Weights of a small transformer language model.
Architecture: RMSNorm before each block, rotary positions, no biases in attention or MLP, untied embeddings, some layers without attention, local attention windows, hashed n-gram embeddings, a smear gate.
Each number is 500 + 25 x the weight over its row's rms, rounded and kept within 0 to 999. Layers, rows and columns count from 0. Numbers have three digits each. The size before them is the row's rms in percent of the matrix's.

# layer 10 MLP up, 1024x256, rms 0.137, rows 546-654, columns 0-127
107:500517510512469497511478494506527497460488500529506498562499516526526516445492518525468494531520531473524463492506512526495472499512458531489478476488471500440535494522481476550531549511503506546482471543510488509482515466463475478537498491502483444497454521455512537540544479458485494485503499515510513554518436475472491502445550509475475491495497467512512495503511532525530512481499
109:493472472479543506537486508469523534543526559527492478509527445463499510519495518474506527505522529493488478562476475526525446513507518511495506499519505434504455498486513516460500480482461491524515476477531562506478480516509529462484484491520483479505498496460455489478503511500461476486528447465494497511501506489470516466520475554526529481487506497578544509488514513455494473509444
097:530493492518455490463507488533508508461555528490543484511495503448509460501474498524513484516523494540550492471488508475462516482474493497563479541509512484532511482469471407523494511501513502494524511499443484486484502460512505518503543478513441483527477495480487525529526478465525501509474524449514519463529533534473501485457482512495481560485491507540491468517468484536490493483503
099:541530513484486509496487515504497497521513457540482492572452459547509422479481512498504505431503531505498474435506492518526511501467496483532533482510507478510471520509490460491503451490505552458467518489491504511478529482461509489519484532526471514528508498501470489521493493491499533483525480532456517505509485530527521517486532493501502544521498513501539504526469470509474476553464
095:546525487536487529504497521457496484508566494521480505526511520496521453492499481462478494479536483525494516468518517541487535570479481464500524474493465509501448497494494503537532454548466475497504465470515503522475518444485493486493485513499517494542486522501511517505533490464513485476498499495457453551499472538516510466528515495511467485491454475488524499498543516519448560501493
101:505489495499492508479481475494518510480513488482467506476472460519528474502493513496510492483508532490515533544563525528484501515485509523526528456481509524503496495517495481440478494532498524477497508519488480519499472477530500470497488477542507489471542523527476480537540516513512478451508437485523541500516534499502525488501492515469514471503496527544478474488510524540551530448509
102:499514445497490484495495510498477526495511525469504493495513476550533488486492448482507531481528505441498484438500545475522543492487542494509458512490498534504511513542477471487480488463490470503539528530511472526487491526505511524478528486484511443451491483494500532498461499507498525494431475495495477497522473523458527529504552517469505489496467498486423503510507504499482525458469
098:439482480483507515519475496473486507474545550482500495457492510498500470474515488466529501533493489490494500524529501505476523501486457462482499521536505479488497516483507491486491486464491497486483503473543501569491503477480515473535479524536511475494511495474494504468514483494514516518516491414521515512469475483514533450494493522522533459518471491540544484491529516508477471509496
091:495506483477480507498504519536500466473517520519507504527528517473506489513568532502452510509513476509541525458509485500443503526537533525522531496552512533548533537490479491496529522495528479426486519506539557481471497525507501516472512533488490496539516494487544522538483485508504545513570452484485539484471490475517532516551516477512516486495508495474506529478476465509491502530513
099:504514483508491518485502476508466505548472500563449505475519507516547512477493524512494480465509468525492475518544549500521474511489470504518456527464471510505491500523504470471499522528482522495533511468481525451540495535511531493503452492465521473546510497532491475467505473507552480486521483496522516547497478488484475533499491477482467450454559523535516505496573515498503532481483
093:524577521450506501494522473473503491490480501500498488509440530471511498481472517498541489521521498474425476489515477492519521485482455481490531489473523508503501498507498482490507503448522530500496458475543509435470506500492482529490524464497519490474450540504491474509530521489489494516494503530480479494518472502476513531467490489502489495501478507468424520534456490536456461518483
107:496505499484465455547499475536482526514501489545446454504497458485537526482533482479537535509500525521504500524495474500460497521493520512472504514452516474499505519508477542525417505441538508507511519494497459513520506512446519510534535526531443496442480475475505489521490534511498502492533484537520492506504539472485499506537496511517510490520503481476518514520514493557509473475505
094:478473484473485502543496468510481463477521473492535552531499526452507476512560536563534494479538496517482493528465505464482471542499492530475487466501495524551567480508507464509500520499479508537549495492484505533483535538517549511528515542473523496486454497494469500506475484521510528507499506502458518530484470498479499505523528520528533507487505508529535508535520520491472517472460
097:496519487476492464499555456465513465510511510479506469473516517535490484479552512462518477467469537498486436478491520502511464464528534488517521483494531481476512497482547509513502478484519537516530514497486446482493489471508436528493505491489499485519539547480495486501509477499477526479492464451464538490512502512511487496526466492483513476542502496516451487519446460509506490488482
103:511512458514502467482469469560545494533525505528477546484515457542519536474498516486490486554551458517478494485476495493480485509525513490520474508498487495505542446454532481495455473491498532506495452481485508485480515506511503532500512536483507504491526514490487512475474506535487496458533492531450535467518475479513540531535502522507520497504493493489445477503495478489513540471487
103:507548507514485563526477490533488485535445453463526461540534496481496498545478466499553486488501511524499477491544457498463489466517514466487504531466476473491516497531542477524460497479499520488501502492553487480479462483467476509475518504493510482485480522502432490472490509503529479503463470524457492503474461526475491490479507436491530551535508506532555492501449550500496517497512
099:478450512482522493481517458551475500468483532509482505494468485541521502466476508471502494499524497489490528539518525499467513478518477510509507540489475525473458527563496510477484488533506526480518519545472553487526487513476476504505498513493542494511500505475510530516484503539496500492498505496478497510495453520463545539503507543501498505492516492496474519461503480504481508532533
102:509523513542480506498485497503502504499462464485492496495504506502442516517431460504507473509460506481533510499508505495530512528507481502528484472504468527505525501529488469503504529540487505502498499530539486505494498512512491519514490512531488513496521506514504446508503496499484443538554499511490491466500549475514543481515481488517514503510513514497443491550517477552518468519495
096:475438500553475430466497479519544477492476493464529509500463483489520487522492476455549508526518530520451522530481494518528460489514507488472514498477471513529491479512473483515515521507484455508482477497454514469510504529505500507530494507500511531502539517527478488452509510537490532517489536501515517503494498458483494506461519505489470546483482499488523539484470492497523506456532
101:483446505490505502482480484500509505512515434490529519549553474518501474482527514550496497491459503511480507513523520527464519523534530512527522506461529485487546513532513427456499511487464547499517500500512492491507445522461550542486529482499476481540479528503480473499477503479568531485508482515522504503561519476515482515540529509536518488526474519493538476473501509482509487504480
100:436495532482500535519542476470536463478493488497503531516516464534518474463472515519497488505492508449476562464487512502511514496533516532501475479513502486504465498500507480508473466513470523517523485520510503505512496484495523498505512514526510504506532490519503475509513509485553527480542516472457499495501464488494495494537517470454529514496497508535506463531527535501493486506511
103:493480545526487502503467509532525502509553484468473500484546493482496456511487531465523526518521498572505516515525538462468480525518513517517558512450461503485474534549512509486485473489513478494543499478529536488470506504466523504431470544500512453477530490527484503475496540526479493516502503524514527534502481497527534541493488498481482495474489523466523485433531493519503488524513
101:494513496504540538541559490501511498450533516475528487494485525529467482521495446479532496510499497501514471498494502531493473456478506511517541474483492561500540471507467546525509492539470500480492528495459495486478504467512512502467495475532502492486537518507514511499501459489506510541507512529528538469521513499456479536502475493486528536495482507522548468511493495512501478465486
099:514468493538510499559486475476512510473482512540439516527524542527501507483491486489543546457474502539480515486473498509462500547488489513489519496482540488489520496503501471538552500509503486491489485492482535496508494505506482505538492504492507489475538523520469514562502507501490483541463503449509471466519447448552512513510544457542463498516511528478504484490469495500521474489463
103:525456506519483493498503479558486493503507473492482489496495571520500464534452501498466522504482473536492519525510519523480477526517472510523484520522495470463539502517499512548505496491502471512506476529463468442486485470457481503527466507499492495491525484512513480491507497464526474504499505502508465487517542540479486496509514502484474495504497473486506491496467540474468526522479
106:481520561505475517502501484489518492484508485470453533467494491485504520502474480514527519479472439511498476494490497466462506504519494512492471488474487502505475521482498512511453537515474500521488523515516503486447508488480503527520493483483498548483491541496525517486459510496518524485485505496572510447510540477500472507479478509467512502531513443507529501466470516469518532477509
104:519515495465523495495529507453494557469462476485545519494541487523520521500469507463526486417495500537466481434469516487485510476523461495465477522496506518473510519456485469481518468496480483542467476506508490443536508543493502516495504458496505487507487509476505473529520525515523496502461461507537496450493512481525492453494519553506477463529505486529492495500500531483508494496458
108:501487479526522484488487506549492509484439448520510493497500537517499528502499489467517512498537504511487474504505508517455534520547558499483524461503505494534474486510535511537508488479501509502503534519537532454460525466511514505476495505472488477507488480485451504492505531516532494535547522490462498508486484498497478554514509478526506484527483493484488495463522532477496488506509
103:489500509496469506456540438494498546469504539515471508538529499525465523500474523504463499465549475519521478502528488486493531448507510485500485528502469456544501508484502502470460534477463512497501464514537470523480500509490490512503519482465522488475450499493518507551544497521506478518496449501469495554517464555573528481535475516485499529537491519500493524485436478532515489558498
100:471497524491545521502515494540551527480531505487498478486518508464532545459510497547518518463502533495489489441506491536480539498516494503483535503505551516455457487493500489485460538513471477492493502513478496493524477483519497460523509496516514494531509522522546497492458457515463553477525489532512528488497494530520496505509469482492455496527475525533495512487490483521474532525540
099:474488478525495492487496513509516491492497505451512492505453507493541510509465501499502478460489474494524495479468509525504525448466478458542512549491542501564457513510547474480480477461511509474489520506448540526506494488497505485508511445517489482538456545521495468494515476533522489509473482503530537507552503474487490478474504481517469536476546474458498497474491512503503507477462
096:508503548486524491563532482488491489477557501488456495536508497476492499523456521462504491493462480490478533519514514479487511506499525512478479493437495498466484484486566519527494494487532468525465455542497493550485518482452510517484492477492489506488461526509509467504529481500511506486466495483511506481521486519432513510502482458503542511497491502463517465524507493480437482524484
098:536462507521523487511473516556499486469544457495546482533516484495490505499518448516547532490500557488494542488536482471519507521570518475473531543458492539476511473517483521545477493509476481466482517471483483480509521539513525495473487460534517526513527485524512518507499496457505507471515512509516471466507515503522537465506490498502497526506480468501502496542460512533509492478474
104:470573512485471515509506526535509507476513541499502477519481524531496476543517557520484508466528497476500476452499495460501521459476525460493503459547488483474474503476512501544491485516525484460513514520489519522529479505490531466496530465515539521507498507464483483501482508466479533452500482504515505543530482531507489459497492499545444508481519494540506527509474510516493528516505
102:550535467461531490469485471542474536491522481475519506486515482500524491511491507505513547478442532473498508520493512467487538526512495515536495571442483526449508475529492484542509511504483523467488482491495497480524472521488477548503503508500506492498500483495537479580500490489478461453499524489538452497510500473486489486507538509517516469489479476521533477458496487525509517489499
095:547520476527458532533505531505476480470501505487490519478508458525517442498517487448439493525496478481539517508473544511483504435498489490474488480516481466454520501506449499510505499494524511495490472506485520498492477476495470487506475549510527472515494508533495513484512519456497509529509509485488490532480516515492483492476533474457491516500494465504503514486499487480536446546519
095:491470470492499489475468538512481493508511502453518528558495479478472521452536526510487520501508495530502507482502501516495517514512509533494507496470486503494462517438516492481460473512551494534484450489502492498507496509509483464514528552525464511457499482496493451491482526484504460570499479557524535582469488535481537481504509523489497526543522509481470503498524502511463496497487
098:499501542459519514490494481486491483518502469490540514452507474511508510480492531479502519497490527514452536484495521530501466465508517494531514465489434462465553526502501501538549474496485530539492573515500529460519532473509496509450503501508471486520493549513490503503496538490486512500541483459528487488523493507500526505497507494527495476527502523563548491497520545509480486482478
106:537488487486492518491519502520542478477484511516489457528522495493449523482507494526489486446528464488497511507508503518508471502527474480548497527520481506471513487518516483515522481499500514497516470458485524564509500511533518484540476480529515493513500498492468511536505500526527466514466513532522507461494501500498517490486503548510467514551523511509537503503506449494511483502461
102:526526492483491504535477529534525516523457516534473432479526452492485474520471490542516507482589506502541473526508448498469468488452493509516474528505509529485533502510519547474448482547501513485502477549466532466502438478529505494459476511493504481525447481472497454497453518476462497451504497502489530503494470479484519524495483524479502535503487533498502485503484483455518518536496
101:498505444493508514481505507504475481458504491435506480463510527529518545449515486490523443476477519500504487504487514470478489476507550509510491523472528515496505554516521537489426482517469504507531489530490523504492486491472494487546479508502501525503509502468475514494506497501475493507459524504524450512476496551521503488463529458493486474526508492475542504461469497527507479528492
106:506495482520543472502509529495510497482496488523486543461497500499563533519518512533490481436498501538560494500490491526515498487482493541463520456485523479484496515510488475477511493546487512432505549536489557490498497498509523490514502503528490494504500501531506496530509508452474473482498498429494457491512529534451511497466526478491469501526494476510544480544479480496548450530495
100:468490488522505484515473514519496499506492519516552553470522470476543505515503524501478449494511481514534510497492496520472483433492512564519498512473475493508505500490443463526491517516476513466496491488502492501488533446513481499503491528504466478480492513488534513470539543491462487517495516483501474448487529484468485465500470528522533515506568501456469502516470496468481500492537
099:491475503510526516459544493537464462515540481514481507541514508540506515484514459533472497547513488499472518499461530423480494511513509515494493506484495510481496553529466493490494496517486517512512486471516504463514508506494546517463522476490503486529460504537479514501505447516499499501482481502477474525491496518485506525524522510503486489529453467494487476474428465487497518442516
097:516513526484470518500469530536473495463512456481478483475484485490471514545507481477527513506519506514530486560516521556494519503487535479500440532551488503484500475482470566502509516501479488498479533510509565472523486510527460522485483524477508502479454497520484523501540500489486525488501515523510502484453481491520451520485476493509491483524491503504540517507504546518517485513462
095:505506483484494449518502520496452516482518494476497543515496435476516533521481483513508505512503505524525461493519488516484464543504511558500521494495472497502534497533489479492520521474565478506487500509446525480516499514517522503543452551476483520480502528511554531493485468490465486534494471543508495527492560496523510538484522546514554507503513501462486470480536495476522493504516
102:503469527503518527511506536483515482520470471473502519501518550489560556498475481490499451486490519496430489535503541483513498527505512516513512436464441478487518518464447504477515461484463468494476527526441498496544529485506520505462495561507509491497478494469464484513458518472470522512500477436522502482501511481515526528495473491533519483483510511505509462435485488497496536523501
100:508469487493470540479507519480502476461513503538507517508502489510487441499559510455508453506476516435470498483485494486460567470506478546511483501492493538554512494499500544510505474560530493534499549499488481504505529525519506514522510504472511508522461523485546480543503472491479516485501536519527467468563493505502503481503452486497498517507521536509486505552501497508509506463479
098:493516496512511488464512480476512454492488524456493520461488476477504516470463438526480495527509552495515496501481457477557498514525484496490525471517470503502461559514489462509532461531467456478487474473502497499517479514501478493528499448484512491513509471514509479480467520471483472482518520508519491468531487505527508510481512500504473487498517522483524449504529490494505560499501
090:507513533476519556509451492475455476508539490495498480531499433495505470498501526513576471469464474487502468505521483517482472587490452494515504492496513526515506484511527504492561526480534516498501480525507512547506520489489474522506539455500515481518490500525518498443493491463495516510490495488442528488490527500452531482462519482500521465468515463495502517522546501466468514527535
104:499496516513505519512470514488514505501513462519582516504501482541501504501475467519536511502501499502474525513492506460474532494529513512525500497511494437513471479522498521533576462513485474513487497482487510532492504514519551502484491492494474477525473487479468486468509517498509517519488533510506481517462486516481531472483499505484489490482478506476536527512507492486524465481512
103:440468491477511515536490515462457486484524532502477479503506508474509526503517476537516509517488461498504530464472522483498519481492504531577488525533507514509493511481478484473511495509472484495528491485513530472516472524499460480474472473488480464476512510521518530468512497418513518464504495505510505549520531537516498523551466494489508512499543495504504492523572513483531500502497
098:457521507461518450549502501514475524497527491471496525489510533497491514492500508495551525461495530520484532508504533533454480457494457544507472463499453497542503506518499492509493486496499470531509474499523490512519495522546470472516519503487494474524519476486457497469505517514483499462518474508526538472507454472464479474453483494487511489493458503484510480531515508516495561484535
101:492518510472484511521465491516525468486523530466486469483473503485537489451479486495460550526533517505534515540528453477526491484523504518515476512508512514482508507520484567487486507487474493455485502507526547485516549479497511491540483495493535511455485485491512512517512487447490503539499550519505497494514529478513486509472520502511513502508478517488521505473478517528497446493521
091:494505556499495505453505477559488498492500494461520534477517518516485489568514480520469520531435499487475516480511528522488524496516489489474491520514502512479514534512508490465541499519546519472451543491486521511461518491517506493491517511460495476501520505514491494498516525455552492511473488523481487512469534500514494497533510484540458501500530507526483468516490523528462506491504
099:495484501521466460512538525536527515487465518524495516491497483503507459464505523521506488493510544438512460492497501459484522475515496500471488496535495526504466516491490529523502513498538529506503490507528516466501542459498556495533513505529521507508519517523504476500491511476479487508446501506504503511448462472508477496440455456543467472493495502523479509506489526520506508493492
101:469524523455506515476504487533510473498512481534479467530459482486485482466530480474501546508532478517495497477539513442474541533516481509491489515517536552476472508464524493512458523477534512534509547455505501494510478497513479541521490456501525512528484509459523526509470509520509546517513496499523523516481493468454519492479495476523516560534457497426485479534496486511511510480486
101:517515486496494490535506477454491514496507499508535472490553498508531483511502511480526517516513521521520487511486468507503478509507504522508544479481525482539516509514512513485512540486537442485492537492460477518502488553490516484476502516526456465529486489492485504517491478486457491502512495519502496545508489441501521504542493526525536456563518495526470496478513483472509510519517
099:505479448474483470499507442462508503448524530519509488520462514498512477514505510522495530484448467435559490478546478520542479535513503505476508483493496516469484507484490519509509493496527452509480485521471496476478464497538483479532531515488531519538484503507556550481483546544503458520487526516526503479525535478550517469500510461524481524512487509532509494506493487482497511477515
098:516507467496491518483509511498523495470539533464473470484494470556533473492498515475520517483485523491483457481490500519437480484511513524506480482480532498544520494516484508519490476539474541490529500527517467560485435472507539491491538491577506489462509538543515536500494490491509470501491509507500529503497495498490533530480481517492486491482499495531530524563493520465496526511481
100:467500480503514509503495478493487466550462455482536465527490551536495475503566533467495479507524490478478524520490498513524501445546526495468502482466484540502470467478469498517475484486531491484487509498517541562498494446479481509545494485471529507516485528489504505511515498498505436506546462493497463473487534465506543525490500499475494511476505455552510513471487503500489482508490
091:509507498526489478521497472487494492525488505512538488499479500523478507530503506506528477528494499468543538530466474464490469518514486518520496500495502491552490492500516537524533485487497496499469463510495450498497517472522544523502515425522473481494468492523499548486462520556508474468504521517526502506464490500490529514512493476519488534510452517494532537494490479530459513481515
104:486475458481503497521520461539489538494457477505527486486473527508475485450509482474495484500512478549495462492507483453472552520456550498525530450520535482490510518492532511530471514461508499529532498494497538514506528539516503436515490495445502514498481480452476471465456508449509477506511538498525505458518528483531522514500524500474453516469514486481525469492510499530513517442513
107:492511516481523529525510508505527528537497508493487521462471504492488481492477486494474501512477470505456505475509487492485522502482483462501509511489507498423503501426479494466538515574469513508546494475507562508486485469516529522478492475484509487519514482534541500518525496477477508487502482498488496560505511539535505516538498475517507535496488500546482481498510517559493542504498
084:542468447511509474488504517505456494457532487505512526491450495496489487511487521479485557472471452523487502497486556521495503449541508470462496528512491491510503505490507455492533531512493463550485497469515496501461452499527522536511441506486498440499517502505495531520483507491472480493499525525501494505489509486457492502498548460488537543514526504461511502475505488516481473492499
097:482521492500520564493502487447505458485493492536517474464474503504499512500450479493483476451490519521462536487492460506499533537533508490484470530489485469522486490506499499522537518512504511534495504532496514515503476508495539501487462496511482554493477493513493475497507461506511518456479497525496486526513527499511440520516511482528472474482529499429504547486539500473472502513493
102:511509460508500500516508486554482522515472485465516483483493527495534514477500511467496545484502504528467469486514533506484512517503496496509499498496526492492498532481515476460491502500523496490514515494493526497536469461488497493478486482474499503525522543500517534480526584463567522494471493509470525481504516517461490450540491476488501489485507481524550511504438482496516487553481
099:517490468489508551524499506492490510455499487470517475489487474498500506490507491478450542513507484526497511516520471488483516526495514530532482536496539553504493490479520571519474467467476510472499492510516518529516451546517461558477506506445482483490457509493489492499518498479532501496501482537454511520472529524536521505443530508518500443513497459495504476520494490419557467520451
097:523534482509476472491508463505520469493515487498504475495466510440515519553471454474472476547506464510537486505533455536485499525507483495513511532490483444515531487507490493477540504534484512527508492460521472479550524514472448480501478482555548481479498492469506482498475550510457497444496489509499502503461524526481476457536498461504488503536536490502497497510530477459491461493502
099:508518479506505476528510488504484463490488452483513512489531544518480469494466499483527533549473481527511464486501505529484536483477482512506477499530483491535536537504550527480510567431526523470533526493516494481526521486486535461534488501485493488500476504504484476495471496562498462530472515479512516493532520533515523459490484523510503506478454495493548482457514450516509520500488
100:467513510474501461526505507516480527524516503462503483496510459491515500532509477478512489466518479506547519511514502505478463469488522476465508513508499545538491515477523506481459517508450527508536510511509467480523512527483522495537510486478487494537470487524532499455521544469484470489531520508530535535486535537519522537480481495479522493519538494519512483507501541501478491501460
104:459514502542485498535459474503505504531501479490500551497525475493491472479491461528494514530567488522522526499533510532549478507479483508507564482518506505474522507479518473482471495487496476492500500573491494518512480469535514523509491526497479525506516552480469479469467497497497506486525488500504523452510443487542489553493484501450505511535503459519501504524500547476468483484433
103:444514478514501568518464445522505529500474508501479474465519489498497498539509485502503477535504505483512465479476531494498489524478479531498501512495503480546528473496508506516454491474497535478529510495495466518505484462500544494533474489510463490527471520512444455471529469497468487518497468493494477515465465473484462492486492510501482486483539510448517484531463517470491527455494
096:518484499511485506521540458462482473534523520517476466513508491523454502535525509572491514505471475473522498506524505530504504495520510503524526496489489525529525491547500512490523497471490521527453494433463494482483448509474489540491515490505489491475501535497463494500490468551492490518494550515500509483486488480473508457488494549492483471519453472470448499511474509460475504517509
098:532526480496495500526540475463559550508505485520510460487515485507484522485496452479467480481483511500483541498496458487465498519491540547509473504498496524495464517480488528512531509456543487547532511500483510513511515509522504507542510531460482466517445497507504473534490487476455473505473520480537489522484528552527457512476512483500521562482532525545499483479457520515498541514495
109:499529506482510474490460479521531505437453465483504478499493489479495530480513483539519476494483491524513480498526507509540480497541506439524521509518491497557497534511492483523479487495531526486481527503530492476493488509501502517535491554488554445474465446581512493490536473516483500480493485536490508489513518454509527470522517489526512505519493488483511522498505491500531527481503
104:507484495499533507502504496487489491524477525453484447515541508477550503527488501489488522524532526538473470476506457527455504495515556470513535549453467523502538491482499485565531492501468458461541528491487546509486490525537493494483475529549457500501527516480526529521478501508474449492530496473527493532515518498498469522533485485483483519508482503490484471442479500526520498527522
095:478544514490523482480511515471520470502507490473511469507480516519501517511529525510521512516502497538502507533488505510503499498487515538503492501537519508449482503471524494509539484467514496519494496531536476500477475470480521503530493455546491466463520468495522521499444516478529543525510471521479522509498525525514491522470510529503462488509534484490474525489487458488504467495485
099:486496431547541533500479504463517491547489528493490499465487507528472511488545461436482481490516489473483494502487512530465490516480479487486503496507498547491488486486511505538503424517486495504435469500479534512538492499500463517537469503502510496526508462512517497476472517546553489445490517516464496496524531498500498499508501448487512491514500485514504490515452482499510486483487
098:448484480505522521512515513472526490512493506516558482514468478498532519518483514474467525540497498448467492506512537528486480531507472534480542489526464509450412473425524462474494507510554466497502510512504524511501514507500491512498549478502526496482485535478475449481535541507535505547531518497536521472509519480499482519520479534464474504517500528511474500492470514448526483501490
099:507514495521466515477558473498454493496492511520530480497461491519530464500494507489549509486533493506517515512459500463474493520461482476489475534491454460521523496463491525497506498502519511526513452497473509515500489504537568512513485521523479436553521478494493495514532486490501485480490498532541517479501508466470502549469489469480527477488489483501533488481495468487476493498477
106:497441504485522465497499484515457483542475525524509509491452470496504465508520458514485514536489475501533501479516486525514482450540490499465523491511509508498496464528491514505499491449525504575536497499480534523528504505484512496492524501562475471520529507519488523459505522510518497502506482473489506543512477478497544464495519509492471485479506550494484508492486492518497504459481
097:503525508485481482464490485501503523483485481498503499527460523488510491510530509498521440469479492525438520520456522521525473521507526568508564513522528506456515510491500498490526539517519525504477514485483474491514503503482545507495483504463486500503515494450484506491513493496534445511500540476481499484516520512479514525534510536553509514428511534502512528517472525534499496496500
102:516535523476509491503519536499494551536524491525524516491534486484473479518449471548512481495512509542526461570515489443466513511548468497534542479518481468511504522507500519529488462503520533533506490495519505461478484485521501469485485514460467512552540555509501495501497482470484494476491495489523557512518492503503436547506506525523513478476513533532485536516529465456513525505476
098:456492511491469494487467515458546510479488504532496519509464496513485474507469475513486497541505494491496520577475487471473507483507516539530515495546496503485468513536499534488506479494492481526513495524467477470444505525453533487507456502541516535508488495481496496503473496474507510485557483555512517502502519511516465494496480515464565508504474452540524538490449530490477541477480
103:507551522507485481472476526504437490500531546504509487475496502502542499568504534514497490502524455523511503519534495502491497532526489515485556527464511489463587529525485527513470512519508542481500465476468461532510485493485488493513474537501480510464452462492524475487532546476473501511555499457511497537486516456495478475528496498482499538484521512511521480497519503548499498474505
098:522523500546506512458519508524517498515482479512493501494513546515500473502471496520557499475494501485501512490511523468510500491497488504498541492521453458513513532498526516503454530510484539529506512507523513486512515482505502477533497501501498495446546504487496511537577474520521487518411495495478492532482540489521516518513518444511497501526542495536487531520536476486505498451502
097:521516485515520477543548541522504491482559491488472466484466505505462503486469489496479467525501534483471488546494491515515494533483502492473520472480516561526527434471493456518532464483515504533465517502511480542504487498521496539474527527509479510550527513492475482499475509469487527508506509489527475484520498512497502538524490479487466462532495564511533505484494549461515481547521
101:491510480489462489467526483470483530486524538497441520501487450520485480496509508500503503487517512458479499492524438451483506513428530495470474513461530522520509482541474499466495533483485537527493521480493494515496481483461517451478546517509478485470471473477504508480464494502459462542467528511517534500515507498499498506472495515519497528469468490474518458499471493521493488513471
099:544498521513486480528509488490525484514510532503528494552541506515515500491501534470527546466524516468521492532537487484505515485513467491534514510517521482513457507507480496507459467505496491505531492534530487495481523474476504492518462487513500509523494518485469496496487464494450495459489501466539505461518446546521493501472486538508532569469530493513525513510474534462464499519540
104:528454503480517484464517520508503494518494455483510498510508523545527516511497474487525476471521535524527494502469539505459523497506525556505457495503501458481493467501494536471510493483519515494546537490477504483514522466523514522497464466484482541520480482501501483473492549525448521491483530538476543500517503481529565508513500507480542492528487476539521494483550493524478530460484
099:501507483461514491497490501515535463471457493517514464502476482459472522508523501506489508450525517489481461509451484479461503462464562505536510473496495484444485482487511486510474498542534460543477468484454516504490520473466540473483484547476504453510498451525519506486481510473536512494480507471504542516523510514498447510516494508501509497487482536479496529501479489496478507521529
108:520492499472497514556487480422454493517487515490475489482459510471454461528476493505525517530520516541449503506476506564503474479483524564501494490502499513526475492457511480465519515493495486489506508517497477520491461459512530483485511514517502490496496517491513511495501500536510522501510446521523525511468459495514489499476516510543520505518480486468489539520482459549486442502515
095:504502514454505506507516467503484510502583488509522529500561540473487549511473511493514520478509534463522453479490488537475493521533521471489510506515481525478509498535489488504472491531536489498508525505569517509459489450499458522512480521523489500535514505500484494462507539475485509492465471506491488513542489499493482444489443514518485512475482522489548519523476489518489510509504
102:496473466516514538503512505530481488518484469495573482466485498493498459472492523509507515542534469509488432514514519488467522504475514485490504489475518497478458488530488528520477522521454494528490520468498527516538503496519541453481496523495451494501459466522550487499543506539468474529500536479498503452477489474481519507489451526524549510493503490506499497462484514495494504538510
102:505540530502491535465493507516523524504528482468538479467531533510450505526521493480546488489503487497531525512504479494463516485488497487470509475503541522465501485481484488537463477464528517486504497504473529536488524487492500485486478527436530486477423464440505495504505478550533467475496467475475520503472478482507521560530537486489477470467498497502501487485507455501463522507458
110:509564457477503490517516492487469464470512510526501452500487477489496507523469506501524507453526504471514525491511537511479495533537505522487490472507509525553535509494484532527538473465476521496476461487496514521519497519443533520476553508499475505500560487492474469509516532474525475469471489498554496527519517560444473514471500484480495507529507486513511466461529482527502500462537
107:477494520499472528535528483502484509490489500483524507498490533492473469483521522484494514513544502485520532520524485510549478491469489536490503500475508530450515553445497460506534466487524532467493509517531526492509478512496479471512508469505469512542496492535539483475478537526454524524491493463441494489468505493475518502483507442452525536506489502501487507473485458582521494486492
098:548515523490513547462477527512463502484480497500485502493511475471484473501522480477538540511500473528488511465527510488515516550494507542472503548437540477479527505502492483487505505497493511478570531448552506514505533464518504484505472503473476498532531545477508504532519508508535479526448484484483488493512508518508493526537520526532550518539514494565503510523458494542514527495544
104:513512493478456519552475497508457532526521480481515506504520522539483541481480474469508493476522541477507553481531505508520522466506485527489487485503467565530507470473510474471501529540464516496465502488503490519498551485487517520503509469484493498464478458507543508491532473459511517510471469474522479511525456481497510499493518449524494513540495524530485512419490505505505529453502
099:466520503490468520497478448470482490438451521521474493493475470492493502526523532511490489516478501513515474453493523482522460529494490496468503487509525482531476521479485540498474493499534517577501460515525530485488507476488534510487476449533483473475499454535528484469493498510471499547517575469491506525500511507523498515489484522519511505459521499500481540522480486472479503448523
091:530488576553474510487507440464440500506515533518499512505506497525491499481509509538494496503513565521512510489497504474509475497497518516495522526470496476443465507442511489517498507483484492508449477500499520459488472513503486484490469520519488502505490520477472473516536521492508527543443495518505461476472473492502494532500471511452506528453505492489474478493537503497469485495465
100:502480500536495473523515513540504472526553497503520483505545495454480477501489501565488539532451467485511522499483504483492514508524488487495507498472490508480491521496457479521533480465525481507544514539532511513497476492515478479469454514502541519477470524546519484477498467501500471464536499508480521497485508529524487484522459505526544498473507486558478473523476467465536510499521
096:489504507471534496529487507512504443455523538456540509499479491501523530511509509506518479501511473517489552533535480566510542509559439480530526461525497495510530516522496519467482503505554497485504520473527507490532464486485493501485532534480467501497501502485506542471469494464501503459497499468485490493469469520511454506531487485517428475459535506441467505520555468520481540538491
103:477466522532516488516508476505542516521520494457508472477527501521491426443546506505517483478527458500481505508535535530507480461493526498477492501524529477511468497475505526525494484471511492518491497504520459487501474501527469528479503533531526506509431483476510475529500472477487523482506500488473516468516526511509489515509501509490471473493504486518534492530512489484544520508498
100:519483520514497501532538488501528534499476477533448493433468487545502523500488484492504533517482510500465434473468494491535502488506485490452497495494510509488523461516471458526503517529497498467494494518488478490502508485500505492538517532480486474487526496440494493489532522523523514524501514489521499527521520533508490447513511522536488496466518514480491494542547487523479487528515
105:498520457500527516490505515499494478524490479514486478549472510493550519498480483487483479444484461502528475509506491474463499508519484475475527503518450511491527494479487481491498506478515499521541520453551519492484477526522500516485477513485487524451493506455496498497552508511462522515520514479442490477497512527483502502477521487488481508532518514543507525477502483570472489551517
104:512510498512479486496461503497489503435533530516477517523499488505532484504497512526574511488516485473517508525479507497473489478440511494480478430488443477485495479483475523490506518512527502516478535504457514505533502505485491447477540509519496507484482473515501512490508483509496534544533496500475511482476521494489483525517517504513543521469505525472527488498451496480507496488503
098:450527497487503472502489524497471454521525491495496485514484503533437486464486503499529518483461461535466487531510564499517487516532524462477478499437465501540484513526513509506517483528571497455502510491482469524534444515525518477473486495488506524515481482475493481512481525544495480476499474482485494467486512518498538527495502473529511549525522483492497497474470481486475504551482